From a checkpoint of a small transformer trained on Wikipedia.
Size: width 64, MLP 320 GeGLU, 0.964M parameters.
Architecture: rotary positions, no biases in attention or MLP.
Training: 126M tokens, 7709 steps.
Each number is 128 + 24 x the weight over its row's rms, rounded and kept within 0 to 255. Layers, rows and columns count from 0. The size above them is the row's rms in percent of the matrix's.

# layer 2 MLP gate, 320x64, rms 0.241, rows 59-75, columns 0-63
size [102 101 108  96  92 113 111 110  94  95 107 100  84 110 105 112 113]
[[134  95  96 121 132 126  80 107  96 145 150 131  97 130 158 137 139 123 175 109 155 132 147 123 103  99 126 121  84 142 144 138 155 172 152 126  74 137 127 153 158 123 101 114 116 149 159 117 103 112 118 142 109 154 145  60 160 130 120  96 113 115 138 121]
 [156 144 129 115 119 106 149 141 130 111 188  74  94 124 137 132 133 130 126 119 141 153 143 138 127 131 160 148 126 135 122 123 141  93 110 154 142 141 147 132 122 146 136 116 115  96 147  81  85 137 119 116 157 174 111  47 169 123 102 124 143 161 118 109]
 [124 163 104 125 161 133 128 120 144 113 154  88 137 109 135 145 165 162 116  62 146 177 153 157 133 122  97 112 133 170 167 130  98 116 151 121 108 145 100 134 134 156 136 152  65 131 135 148 134 120 168 126 125 100 158 165 147 113 131 129 125 126 125 135]
 [108 139 154 139 130 151 121 107 133 162  88 178 118 118 108 144 113 153 112 141 127 133 150 121 117  82 116 124 109 194 125  74 130 152 176 128 138 179 114 145 141 151 109 156 147  90 112 127 106 125 126 107 137 108 101 163 117 123 145 140 171 101 127 128]
 [119 102  92 139  75 161 137 106  94  91  84 122 113 130 183 118 143  92 151 118 154 103 141 109 157 131 135 144 113 123  64 139 143 133 147  86 107 131 132 173 121 142  79 143 137 162 140 139 146 138 146 132  97 118 111 128 113 135 128 155 140 142 137 116]
 [ 99 110 130 105 143 139 133 113 111  91 108 136 150 113 132 112  69 156 117 108  62 157 153 162 135 132 110 140 108 147 121 105 122 132 136 157  87 151 153 176 124 156 136 152 114 111 128 130  92 123  82 115  97 140 145 123 147 116 144 130 165 152 172 135]
 [163 150 157 146 124 140 139 159 141 148 125  97  92 152 133 123 123 120 120 167 149 134 143 143 142 123 126 107 138 159 121 175 112 142 105 146 133 110 152 147 150 141  56 102 122 136 107 159  81 142 142 141 161 149 112 130  93 120  77 172 127 151 127 162]
 [106 115 149 112 116 135  78 118  94 115  79 133 121 112 115 141 148 129 124  79  69  98 134 151 117  94 122 171 151  80 128 112 135 123 101 106 130  89 166 133 129 144 128  96 126 137 141 141  92 135 101 145 152 144 143 134 134 102 154 162 120 123 149  85]
 [152 122 135 106 128 169 169 110 160 129  81 116 141 154 122 134 108 152 127 132 166 126 144 183  90 120 166 165 143  83 132 137 131 142 104 102 145 121 142 117 133  91  91 148 135  92 108 136 146 135 135 146 132 161 125 130 166 130 171 140 128  89 115  90]
 [119 122 115 128 158 126 134 127 114 110 165 135 174 148 174 111 146  94 162 136 121 182 130 109 132 110  80 126 129 135 129 144 125 111 138 115 153  96  95 137 122 133  83 146 133 149  98 136  80 150 140 138 144 101 147 149 146 101  91 164 184 102 131 115]
 [134  98 145 125 111 108 106 118 127  86 138 139 107 148 123 130 105 133 130 118 120 116 152 143 125 121 129 122 107 159 149 108 154 123 144 118 130 168 143 132 173  77 123 183 122 130 179 119 148 102 155 170 173 120 191  93 154 145  94 135 136 137 164 133]
 [119  94 107 146 117 119 106 114 144 136 129 165 130 130  61 117 163 146  93 143 103 157 127 133 127 121  96 132 119  93  91 136 131 187 121 139 134 120  83 151 159 154 107  96  96 146 104 139 135 155 121 127 164 110 151 167 141 143 131 101 159 146 125 157]
 [ 97 153 124 119  81 100 171 113 140 110  93 121 156 128  88 130 141 171 111 108 146 140  99 169 134 145 129 114 160 129 121 159 144 142 102 138 126  79 144 152 101 107 144 145  91 183  92 125 113 139 121 143 144 151 120 137 110 101 137 136 156 120 163 157]
 [ 88 150 113 126 106 101 132 141 124 147 137 115 125 156 120 112  95 144 116 124 118 143 155 124  75 160 113 151  90 173 167 151  86 112 131 162 104 105 137 141 151 117 103 124  84  91 106 108 144 107 135 137 138 152 118 101 148 149 132  99 138 109 140 192]
 [140 160 132 110 151 141 119 140 148 163 173 128 108 135 144 138 144 125 122 115 140 127  83 132 118 178 114 190 130  98 127 113 122 139 117 139 186 150 119 146 116 176 117 108 123 117 117 107  60 147 137 119 141 109 146 125 153  93 151 145 159  90 120 115]
 [ 97 157 157 131 100 145 106 118 123 101 108 108  77 134 141 142 160 140 144 112  98 116 137 113 138 142 123 107  84 116 129 164 103 100 136 100 120 179  98 153 133 135 129 102  89 150 147 133 165 152 152 107 129 155  98  69 131 137 117  99 166 120 108 131]
 [125 137 142 119 111 113 129 101 106 158 135 145  76 112 106  98 104 117 141 144 124 141 141 150 110 109 156 169 121 126  90 101 125 164 115 206 177 151 107  95 130 139 120 126 115 105 148 137 142 149 123 153 113  82 145 118 105 149 101 146 112 157 112  96]]
# layer 2 MLP up, 320x64, rms 0.223, rows 59-74, columns 0-63
size [ 92 119 102 113 103 108 118  98  92 103 104 101  81 114  89 115]
[[ 96  79 139 115 106 165 119 131 125 129 120  75 142 108 138 121  84 107 161  99 124 110 144 108 151 152 106 153 125 152 105 107 149 128 118 129 166 154 146 162 112 112 121 142  98 105 112 127 147 102 163 139  73 128 115 154  98 174 124 164 160 116 123 125]
 [176 163 118 175 124 129 169 125 106 151 134 136 111 141 119 137  78 108 114 113 104 133 102 121 126 132  94 143 151 128 120 145 153 100 178 135 122 138 122  83 151 157 121 135 121  94 112 135 190 112 153 137 132 114 111 106 111 179 121 135  98 154 130  97]
 [135 158 155 118 156 129 138 123 118 135 181 113  83 107  85 114 149 105 143 127 120 120 178 130 131 127 126 117 168 169 124 130  93 100 158 118 150 186 121 144 139  98 133 174 138  99  97 139 156  85 123 101 133 138 158 139 120 114 123 142 124  91 104 122]
 [153 105  93 157 125 137  81 106 122 110 118 103 127 138 150 134 106 144 167 126 164 122 180 104 131 121 120 171 146 126 101  80 169 127 115 125 103 122 119 100 151 128 143 125 160  99 123 118 114 148  83  79 136 120 104 128 127 112  89 147  85 158 112 122]
 [132 136  72 153 141 156 143  88  97 110 126 163 128  95 122  91 145 108 102 124 154 101 168 122  86 152 154 158  91 160 103 132 166 106 131 121 159 146 128 122 118 129 127 114 135 103 132 128 113 145 137 106 102  98 117 137  84 149 147 149 151 147 126  77]
 [106 129 112 135 165 113  89 150 134 156 160 171 142 144 130 105 173 122 138 104 139 169 109 164 132 148 166 147 110 115 135 140 142 124 151 120 151 131 133 162 124 140 181 122 153 121 142 118 174 160 149 130 129 123 139 158 143 132  90  86  94 111 107 176]
 [111 101  97 127 131 108 127  73 131 104 154 161 113 149 150 137 119 146 126 142 122 164 126 114 120  88  98 183 166  73 124 148 130 123 146  90  96 103 133  99 129 100 144 128 118 151 124 164  89 108 111 129  97 151 137 140 142  91 123 109 166 112 136 145]
 [108 111 172  95 123 128 131  66 115 139 162 133 147 126 180  69 133 115 134 122 122 122 143 137 117 104 110 110 131 136 163 154 153 136 125  99 134 117 108 142 139 103 164 130  90 132 147 129 113 107 153 113 143  90  78 159 106 116 157 139 156 122 115 174]
 [127 126 128 130 147 155 174 102 122 115 163 117  85 123 137 121 176 147 104 106 114 152 117 139 117 173 112  85 142 119  86 177 140 119 157 169 160 125 148 119 152 136 157 135 161 122 116 105 152 130 143  74 148 126 156 158 144  95 133 137 148 132 107 110]
 [111 112 121 129 130 105  87 100 100 146 104 140 105 143 110  86 134 126 125 111 162  85 153 143 114 154 152  67 157 115 157 125 127 161 148 100 117 147 123 149 150 119 143 121 152 100 132 109 160 143 146 124 132 118 103 109 136 107 139  84  64 132 169 147]
 [157 154 108 104 155 144 123 118 146 157  96 115 130 104 126 115 136 119 134 125 101 130 122 139 180  95  81 122 109 128 139  99 165  99 120 126 134 162 171 127 144 118 111 171 137 105 178 122 149 114 109  95 122  69 155 146 153 106 139 127 172 152 124 109]
 [138 133 141 138  90 153 143 149 150  64 131 136 166 147 111 127 118 129  93 119 144 105 125 115 140  80  89 113  97 146 123 113 115 141 103 143 122 122 162 161 118 180 133 100 102 117 115 137 144  97 136 106 108  78  80 146 150 156 120 155 153 117 113 147]
 [182  95 135 146 153 131 113 100 134 132 179 179 100 116 162 116  79 138 141  84 118 125 129  92 113 155 138 126 120 131  93 108 144 118 159 130 120 173 134  81 124 139 136 146 129 114 177 139 131  98 127 114 129 137 177 133 127 157 127 110 116 150 125 109]
 [130 146 137 137 145 128 138 113 126 167 156  87 104  90  90 140 112 160 119 118  76 139 136 146 126 109 134 140 116 141 152 111  94 103 113 127 151 138 145 151 159  98 102 104  89 162 155 168 137  82 138 106 103 143 119 121 173 175 108 133 110 156 115 105]
 [100 101 165 149 125 135 100 127 159 110 114 151  92 115 138 145 145 108 137 135 118 119 101 109 123 139 139 103 127  92 110 160 135 122 129 134 112 127 159  84 110 153 185 133 112 151 162  96 114 140 180 156  93 108 157 102 147  78 149 116 159 126 111  94]
 [135  98 118 128 131 164 179 100 111 131 149 159 124 133 139  96 127 141 135 134 167  75 124 136 173 133 112 127  91 133 140 128 113 144  89 125 106 117 105 123 115 158 102  98 129 169 112 126  97 105 124 151 105 108 156 146 106 105 147 186  79 126 118 104]]
# layer 2 MLP down (transposed), 320x64, rms 0.124, rows 59-74, columns 0-63
size [102 107 106 112  94 111 117 101  96 101 111 100  81 103 101 106]
[[155 134  92 120 143 106 115 127 114 137 136 105 123  87 146 129 149 137 108 101 179 141 160 115 104 127 142 169 103  98 141 112 128 117  83 127 133 139 132 127 177 147  95 135 120 167 135 127 115  78  77  88 119 145  78  90 102 116 144 131 108 134 144 141]
 [154 102 111 119 119 122 127  77 144 100 132 139 138 110  99 115 175 156 143 139 162 107 136 103 118 145 160 139 137 143 126  99 104 125  78 105 125 153 146 185 113 104 111 127 129 124  90 144  95 159  85 118 126 109 110 109 129 137  68 153 134 102 156 132]
 [ 97 155 147  89 134 179 145 163 115 121 160 139 126 128 151 128 116 125 143 152 132 141 104 124 212 111 104 129  98 108  87 125 140  88  96 130 119 110 130 120 146 138 110  93 141 175 124 141 120 122 133 149 109 162  95 171 150 148 147 128 125 147 137 132]
 [133 143 111 136 113  75 161 136 154 101  82 148 119 117 118 123 113 106 150 101 136 166 134 132 142 132 119 135 146 174 134 156 145  99 147 102 162 158  78 147  96 127 116 123  79 146 124 156 133  76 145 143 134 120 128 113 125 133 174  83 114 106 113 112]
 [127 142 138 128  75 125  90 133 131 153 140 119 141 108 154 168  81 135 176 115 144 156 121 107 135 112 132 143 112 105  86 155  93  96 136 136 139 137 164 161 128 132  83 141 150 148 102 158 146 174  74 158 111 142 104 142 151 138 112 131 117 118 120 142]
 [121 147 107 118 145 153 136 178 128 150  96 154 141  76 130 120 136 147 140 124 126 132 119 121 117  94 109 147 174  71 131 120 133 134 173 146 119 138 129 134 131 121 167 141 102 155  71 134 118 105 125 108  92  90  98 158 137 112 111  92 114 153 167 144]
 [152 166 137 124 117 104 146 166 139 162 106 106 167 145 135 113 105  99  80 116  99  96 131 163 128 172 145 119 117 116 128 139 142 152 155 131 116 160 157 142 132  68 110  95 112 126 114  96  98  95 168 143 134 117 110 140 155 150 104 126 111 112  94 145]
 [126 119  95 139 125 125 119 113  84 140 122 128 122  97  79 129 114 131 104 138  61 129 179 104 109  94  92 123 109 140 146 129 118 165  94 134 145  89 112 126 156  86 146 129 127  93 147 121  96 120 105 141 162 134 159 145 139 151 120 133 153 124 158 168]
 [125 105 139 155 125 159 157  89 134 151 173 112  99  98 112 156 145 115  77 162 114 139 135 138 165 161  93 121 167 132 108 156 161 143  66 139 142 161 152 131 165 121 167 129 137 121 123 132 131 122 156 137 112 124 128 159 143 117  98 120 144 104 136 155]
 [141 121 147 117 130 144 137 154 120 117 103 122 106 117 143  69 158 159 143  95 104  77 141 154 118 111 154 143 147 164 151 104 107 142 116 108 120 150 180 145 128 156 133 180  81 105 141 102 109 123 122  87 130 113 110  80 133 149 147 115 100 118 134 130]
 [ 92 137  98 104 128  79 141 151  83 151 121  91 133 124 121  98 146  93 137 133 124 145 106 122 152 111  97  90 112  72 169  92 131 126 130 114 145 109 145 175 110 172 134  85 117  96 137 117 115 142 146 119  83 135 140 116 111 146 147 119 137 107 143 131]
 [103 153  88 149 110 159 172  50 124 138 126 148 133  92 130 145 107 120 101 146 111 106 133 118 129 136 132  85 142  95 121  96 141 117 133 119 138 120 139 173 122 159 130 106 109 149  92 112 112 156 138 170 166 148 150 156 133 115 142 169 117 112 110 118]
 [153 128 140 131 159 151  97 112 140 120 121 108 120 145 150  76 129 137  90 126 104 162 147 132  81 102 113 138 121 129 104 119 113 106 127 133 104 150 107  91 114 131 169 150 116  79 150 136 111 125 141  89 137 108 121  54  85 163 124 131 109  99 122 137]
 [128 115 128 148  92  78 131 118 165 119 179 129 175 138 120 112 133 134 121  98 173 143 120 122  98 156 149 155 125 154 111 153 123 121 134 118  92 118  92 112 131 168 161 112 179 102 107 134  97 135 102 160 166 136 104 133  87 130 102 147 144 138 142 130]
 [ 95 171 119 135 129  74 132 119 125 147 115 107 151 140 132 144 125 144 131 135 133 171 160 165 134  64 117 121  80 133 141 171 125 141 170 137  86  83 165 130 152 125 117 141 113 121  98 132  99 121 116 159 124 147  96 141 121 152 112 122 101 151 115 145]
 [ 93 169 157 125 105 103  86 111 161  78 127 116 120 119 121 100 103 165 145 137 105 138 105 106 177 106 141 131 101 138 148 123 131 112 133 159 152 118 113 140 126 101 102 143 129 158 113 117 137 172 127 134 152 136 129  97 156 144  96 136 144 134 171  66]]